Each number is 500 + 40 x the weight over its row's rms, rounded and kept within 0 to 999. Layers, rows and columns count from 0. Numbers have three digits each. The size before them is the row's rms in percent of the matrix's.

# down: layer 4 MLP down (transposed), 1536x192, rms 0.155, rows 1036-1067, columns 96-191
# up: layer 4 MLP up, 1536x192, rms 0.15, rows 1037-1068, columns 96-191
down1036 117:515586470468500487532533571488544556512610463493536451524532476509460483490445500489503502466457450519560460387565516555468568606473513477456607493519523547552507532541409483473558519558511576547486494492505480502536533473464501453511477478441466498518425552498494545479491521508492433534
up1037 112:487519487539479461467554493529513562460430492530444483478468469526438448545478473573520534464581595433484519474526531465508468565427474539457516494463496546439510436513552499543532436584479571492481508440494551473499449458538559510450490519539500522518494537480533534439468544524589535545
down1037 103:463441444553563481454551448498495507564530528538494494557547523513513446515506476515533526549514559477482536516527479531513568459494509540455490387473488424528483528588585478501520517447528484550447452455510491493553446519434515561535480525530532504476557512482384515502516491507530480492
up1038 070:537515527552457502475476564586460522501496551444504456572509504393515530442481516437549539479511503537477511514462518495495553485551515513523490484541474461513403484538509458508528472464569469479512483512521457480464451534515565520462484508570512460512501503497516549411446547495516551577
down1038 064:489527508555464461509472477553519504586555451505526491473520494538442527517479511511509542468533476542466467476438375517511470521508481501534467445482456452483492506520446480465518496518497536525482472455487511482557429561535487493427394516452524558541457504567468524541565529497503559472
up1039 089:518485578428532489579510566506503510438528448547514539508459481468494522485441531491462519458461536462481454530500502512464571471543480503421526533485462576529512435531539540451515504541460506513559481528455463566590536457492496467464452525459504548492459497534437489599538424459456512521
down1039 090:447513561511523478466486471535439541489423527457537506445594567491452495463536529539466433502544485497503486521543530506501477468484513537486519589513475513476525493527561515545558479547480491464558459511443521510516551512468512534489525524520500492541481468452481527450495528447529442512
up1040 108:508433468512540529558518476486494439498557487500515581535550505469439484442489531495491537497587482524453422520570569496490526578423483530520474558529449514406520486476537520462576495518464444512556548485548375515500523563560528484487501456463462535528543476472548518528499461535498528528
down1040 112:519437484460489554495503450538509456499463577458541526438543492554457526525460598444479575539454505450567437467513555533497544524509495479507447461538523436427582545440559518507462506511425404529500516480440538516491534495464435444543550509530480473472516510519565526523500489494470504433
up1041 094:456446553508512475441535441562487473515577551531525558539571550481445499523448513533499512495445454508566496489513486521565540437520493452487466549536519463509528480504523477462481513552590447563552457485478544462556465453482532455484465446506531426487444538441553492523516585490506511560
down1041 087:494500488473487522528503485520559537504450479467524531529497503554460540544487462516459476485505498508562475514511465509430520471414493546434493498518551580552530511558537581529523478534551475514538492445495483474428441506515490531519543481493490489498547458584516467495482499431531530493
up1042 118:503497518497514545511528495552420453503506501464516494513482478511553450525555504530490448576477477499526446539561463475491500540479475497507545527545463443524508568490584515479507496460567555511477565481516495452528463483603549496462496468439467509555419444559499553475475523514496505465
down1042 121:467533492533506521476564470542502487472495515536494496472502574572488438458493490470434479532491424573449538496444524485623485480514443501532554531440498572577465500545491544495533538429546438475453416458459415470502466466515485528540497446522578507496510535530451528498503446500505548488
up1043 100:486464531530544559487468509440474462519516552511523528507513513473532477525456432539546435564538582497434540500534486559416501454469530611525466545544517510471554473512450501507479468489510475405429520518474507519537408462529528470442476579552548496508498496477522542497500492491432515560
down1043 099:527452431408558496527447545547568449509414504523489490554469542393443426570458522505542440458466435478500473544472534494508544480492520543469571509566474522564602479486497533485571515488488528477492431491468504516507463502511489485539500546561536526475455503497521548511575445485529477403
up1044 100:473567486450507537476505499499471555482519473516482497435492515512500594459491538518495511579508512549563447508456482431542526569447499528482523565535542532445490427479430490474466466422492506472505532578471432507480540575511522501515470562489487528520481491563545639475490435521484470498
down1044 101:511491534544484515521500467459498543495516440462507481523574455481441467550550553522542423475521484496554516442538527479482549524459505544401496492517433511479437548495534446462476496539612548458510445511503461517518432524462474492562498446445526508425516549541490416506562459508482506468
up1045 102:483512462515489571459514537535491501473541475512491508449425446481443466520468509519494535538473468577487507494485520535469503478529556486540428484491427493513455569469499508432533503446481542516524525458426444479527458466564590502481427530528494517543435565561420539542493573457435529489
down1045 092:458513465493466457486495499511532440453496519541525486479484441479480496540549417518438458537485490478508552563482521482541457483436493550464500451513479526525484576497560484498508566510480494478513517569444503497549527558511599464491523497529472537511536527461430527485473468443456539485
up1046 123:505511484471410489477506517519539535468472503400516448506504488470473516501522418475487488536503568530452478464477535440481385482485431477500602482439485509555526519544503488503517485451485527560481491514464508574545500514504515507498452559455486522537476530487519533510518532441584501486
down1046 104:484476542562466540495519509442530487536514456526460455460517518543551508481474543497480549523514476531515530488516571443521499466510564447569503424440451470434474542470514519461462477528536459486521536482506517502461547514481526550598432451577523486508536488469523459574501530451448539565
up1047 110:478468499521437515457578442476480508502516499424528507520496551473458435483561464532534497450542481452450492425539471439541478515491490548535525543480514575505487574472515470476465509533495458521508616494515560549490558463544504486483539566527527417476448595500508522492491482458475549538
down1047 103:535508466477464470495432480580520513424471505464475500485502477517480553549588486513482509514557458494418543505574509466543509476500532497459526460448468440559506518448599550482448528538564572431493457464479460501501544490451498531496461467506547607460489421501515467408540566464499422503
up1048 119:514517486449505505481477466564481502536463453480502483516559442500423559514523552478479431475406490490515555513451425488475490529516527485537570548449496444593509500538551438426510491486542540515546549517495439563473471528494547451511476507516465537512506474470582576518459519537480500464
down1048 116:464528501516501549532521502524548514467442535513416439514454523510516436466428546544567488499512430511495531440468480527498586468547514464521408479552388519503467495459500494478460522461514516536463502492498445450504518566479523516538449435534439530531437449502465530478463505510511475503
up1049 093:508474565526526495516568540486450463554527496473506531510446538510472548480511480485495488535526610554513414559515435477445491598445528530529508456497515454484559449490487556495476486530496509518544485524527426519459484419439467524496512516453509583543487489446545373479568419473497467489
down1049 089:471552484495510498458421431493485486500405476531531414530421497511501448519475574451517510490473508530579475523457499525475440524519499505481533573515555551492463523496531541457495451461542451523536433531503475464503522475485509508499469533513406547491506551499565522442479483463522485525
up1050 092:532500520410504464450487486433553494474495499458590542490406477524488512504541454615515512533467486521529576523453482516484540537496465473526462516502571477474506482513540490531450491442531533580497442487487446508450504540527503440559504477503540447460459500558538521469526529464502502496
down1050 087:535525472488511584503496540508503443463513446551501502558481519469542506485524438519522492506468511460468493526542521530517466548572403469495518466454483468565465466449482482496512556455514501504573446475492511528499467531539489613498478535507532447413429488561552518495487480509485476502
up1051 095:460536538506585542547512502502499474478460466511552506519422515504527567431523430440556462536531531544515445458464495513517452507472513497526468542560502455498547516490463470537498515501520448517575481552495500475488566531457445462526516488441483489460523509525518486423516493517478520559
down1051 101:473465460430539464429473559590504485574492495438556495463492487493494511507488491572517524471485444419439452458522530460470445469504486477537537554589528536596461458493433535564488460524454408434586504550478520494484558484439515484521490433528426496531490480514483467495489484528522520565
up1052 095:526559490524490552444478534503482532514520482519513529538480557524543496417448512496526476547433519585494537508503483487525557487437551494443406512454556566519495511440478497505505458516458492556492504559461481498458526508539454473424501554491467446453539453542491497495468514499534455524
down1052 090:460540544542546537491471517577456497496533556526534451431428490492422444507524555552429517444538561437530435475466448516463514457497503492557564541537545456481472492476547526559463490521495532441519465414493542544434448505490460497459557465501476540482437502499531458572418533508559424470
up1053 075:493577528519462436491459478542490472531484563435411542501470435451438457535493478500450433472516531504499522453552481491553511474520543488386444448548439513429486558450458552536549453518509512415501452553601545461486484484438499494495553527540491463466585496553557464558545499438507525496
down1053 072:490494587452506514371493516505512470491562602523489496626492477491518443483537500507444515505560525480497476373484484460486504456471497547471482495465488546500555500505521467487442484462523501480549453495512527475520485463509467527551544470510501528515464487471532445529507476511454505492
up1054 116:632481540451436517531528495545526524518491532509432521526426503460487533447577520538538491507498473552490461547499485533463495485495470496501480455479500493450526446508517521483517566462509532454484544545557458530562480504543439430469505444548542530552552491522464510504459524473498409511
down1054 122:491485491561412483526557531589546482527470483551555486443457461467499475599430550536520524462530531443505520545462464536507502479615469493503445488501480429445476527463553468441587483457533536510422554450511542480520501489546536508532475553505530537494467536524510503550440493482458404519
up1055 081:562475470458459547565550441495520455551512569499514464529434528431430507525526515515511479459538459556530554480462591528486532556460468556512453515508523463487419548473438493454522558537458534501469453536382444531445514507489523563468504493522561507501530472529508552453483535485454572522
down1055 080:462558599489506520504478488547503537501538458482536443513592477517487496497527506514464543497464489528444413540513556547567548490526504407495521457552462481548522494474528510512506529524473593477494505415543561458489508521455499590519494458460466502484454555544521510514470535449568485509
up1056 120:468457497518505499569474501480577482551418538532486515445532508472458568457493437469464522515514511527518555447496500484433525530533536518523478529475468511492578567475468535569478415510468481429451500470538442461489539414564491540542447493537488525499545438529525517471500468462496486491
down1056 116:503506519516498468553495541489463504515456569561602456507491479457570500536513474528410533523517479515454537470518448556517489544516499460432587471467531550450524492463472496498450475445517492481437481533515441505429504506447471542500580493434493479407478517509473504474628476485453484506
up1057 109:505453507469546567469587531513498523467488420437496492551501497466450451495508474513509496502507497456496546481510507521526451509503488488466488461525435467472436450555504520536513493534451558517527503507492453493524485572600502474530467499462539502527458501432527540436422549501469543496
down1057 098:489426479457452489456527501553600484483528521501457475542543495477511537516513462499493436560539567533488490489482478437505551383504554550446524437504460444460489524525455521452496478472507513537405537538522503525467516467520503468564497518500510518538497509475434463518450530486541513521
up1058 107:569482539544538445484555547479519459544520535447418542553479541519503488487440498537515488447498447558478541522523496503495474542517455518489539574481565500473530522532519534458526515494521511557507539477431455564522474488513516437481499440458432450484492472518559375545446472535546459418
down1058 127:452477526532541471518462489486495448473542471439545442506513542520574480509471526505444487486472477582494481494558527452510532556488450539444480498491464529388487524529527446524526533477461549503573525494496549471524519505443486505475602520427508482491530465535550508435487533517575462486
up1059 117:518463498493428489509481521538506508566481523578503554467479528503540529510479478539446492506528459475455567491521486521443492530460621501436499485490462548427555554453496443495469505412532496606470537513562458438476500494519528408482434445552463479487473497514537497525517488519475518525
down1059 128:458467431476552461517492490483474465514507517515455545460532435522480454517494577468476540425484450456494506570512494484521545466467505452552501484542474565426542497461537442509519524413533541473517523425486548534465512531501517489503461440541513517458528468455502467581517500487500531490
up1060 088:527534496497544570418526518490441495478532503517518443528515531539434517489515538522490491553528450571513483569454487519522563460482556447460553473522425538434499550444505516503539467432527443515539546432516569531590475523429480539487471489465537512474551492554471522539520453518488542509
down1060 089:468487460467480467533474495554445507482518497422451542549441459488458514466507544442506546510548434485548518488479531536472531500508477545503503491503539473445506430519499537509519488532571511482543385490440562521450474498529516529559521460485527489496489410538533508524439520478463534458
up1061 092:382462468549524453497502478562478492462544498484579518459448442565450453475516559533521474573516545464490442437462446410464447473469531494479494509500494504541380500489490505471474491504580529508456534483518527458468509418529439502530503504556547565496527521494544479479461446580437489536
down1061 085:467494466463464537530456524547437537510483485521505485524462515513478490544515421503524473468522475486518526524476518479489581505477506506500478464556431530458568556500462479446522479516522511456473479489433523486542483487553394458546492450569477436522626502491480449481524495513482446526
up1062 124:570434501440529507494520451449486433390535633531452514478502547473510518484440441563543531424463455528515488577576418532495460526524503548565490501469502489398498517503427473553511503460426514515465476490480552479503522552547449520513464496480476485493497551500530559511520499499531559530
down1062 126:453571504525466505413519494415448496478514478569441487473475440486541506521558479494494515510547511608397489518516395481473504439566510525488485489447530494534539484455431482478529488496395478508450556475556532424451572473557549483437504501515505468438478461443485479481513492499443473460
up1063 072:426533493492554483545520543469449515517494485524519546562490521521559595513535494493610493552433499495496622533546481488549514456557524502533482563498496517477486450495493545515481506460481418518498458542523488442505494563523512551476453580455456517485504429527538495479474526508490451471
down1063 085:527425523494547489477468478567470479528493494523511528395527473541435455461445455495524515454558472443525579501599485482420511530575481479519491476469470408463490444446456483444503563461493492510479469503403531524509495496447502463494474501498573468533541448564601487524511507520511514452
up1064 076:523573476531565566488470520508556582447479564459500456542489543505485503507528484512503539536500424524486565529540539439583439520460586531471453479441470475498532549500560471527504565423459461473549557436493520482480434440524501487523490541559533526528436590490467448551431505489517451572
down1064 074:392541480550536454561464491520499503494455456485456580518497494488548417563469528524522476526484597524524589556505493506503557414506560505483540443477501476549463502460586469387489555440507529517428451555561533503533547466461504468471498570522514542533539525482529551477433516541471530495
up1065 087:456487559478486540497464433534495509479595490509512519536538437491533537465522476560452519527481484540460547504410544461562466458516565525557517494474531527465450545515477503547485509453544539533433507502490569434528544518442548439482493499503441521505559455482437459485470499503548459488
down1065 083:521490459463515466489473504522457470453512547475442509511440503525443534487577500514495531619483497522490520444497425431466529519506566453465523515555528531452462487463489500458543563514524503528510483569448516459462502472567525503514515459454492470525530523524529478443520492445438412502
up1066 105:492569483538574567451514505474517595500516497539496571394542477541549539522591526483522448542467461496494447543520534429519527542465512511486464525560495447459497496552494483470551508471466452573588534509440514443409515501513456465501540438503534554461499528550465410491451526434453576524
down1066 099:447517490475520526527471452530532491489539511510460497582554483504481477444527609534417513490525475510466434528486510497520508534501472500489540454461498526509534529530488465500534497477504382582538498464416508528502501479480475449503476469455505566526401489498569435593416487506490494439
up1067 114:587462415501530423504489530536480483482454514525428501472511477445458498443508481541536502523546508473523467449489559546548535479474553499532390513452479500498488530535499521474542518494539534549398428512533548552469489475516469418526489540491481533517566455490474497493519530462592477503
down1067 111:485543517529469479592425498459545427542554541468521467533504476473488486532503520474518589512431556499459486544524425488436610564486484493493499477545521492512502484531513458492475557535429447525415536452487461471532477493525483519519539562452496492510490530515504450440555557488489479443
up1068 090:566519473523517537438511582512475519523519548536499502554469552526507563530501486557456494485502444504553508424533450512499422430442423462536534560543489512412465456564507484556534465461466525500500458490427553483476470488607458497506514449447542525524513546491465489430477536558571518525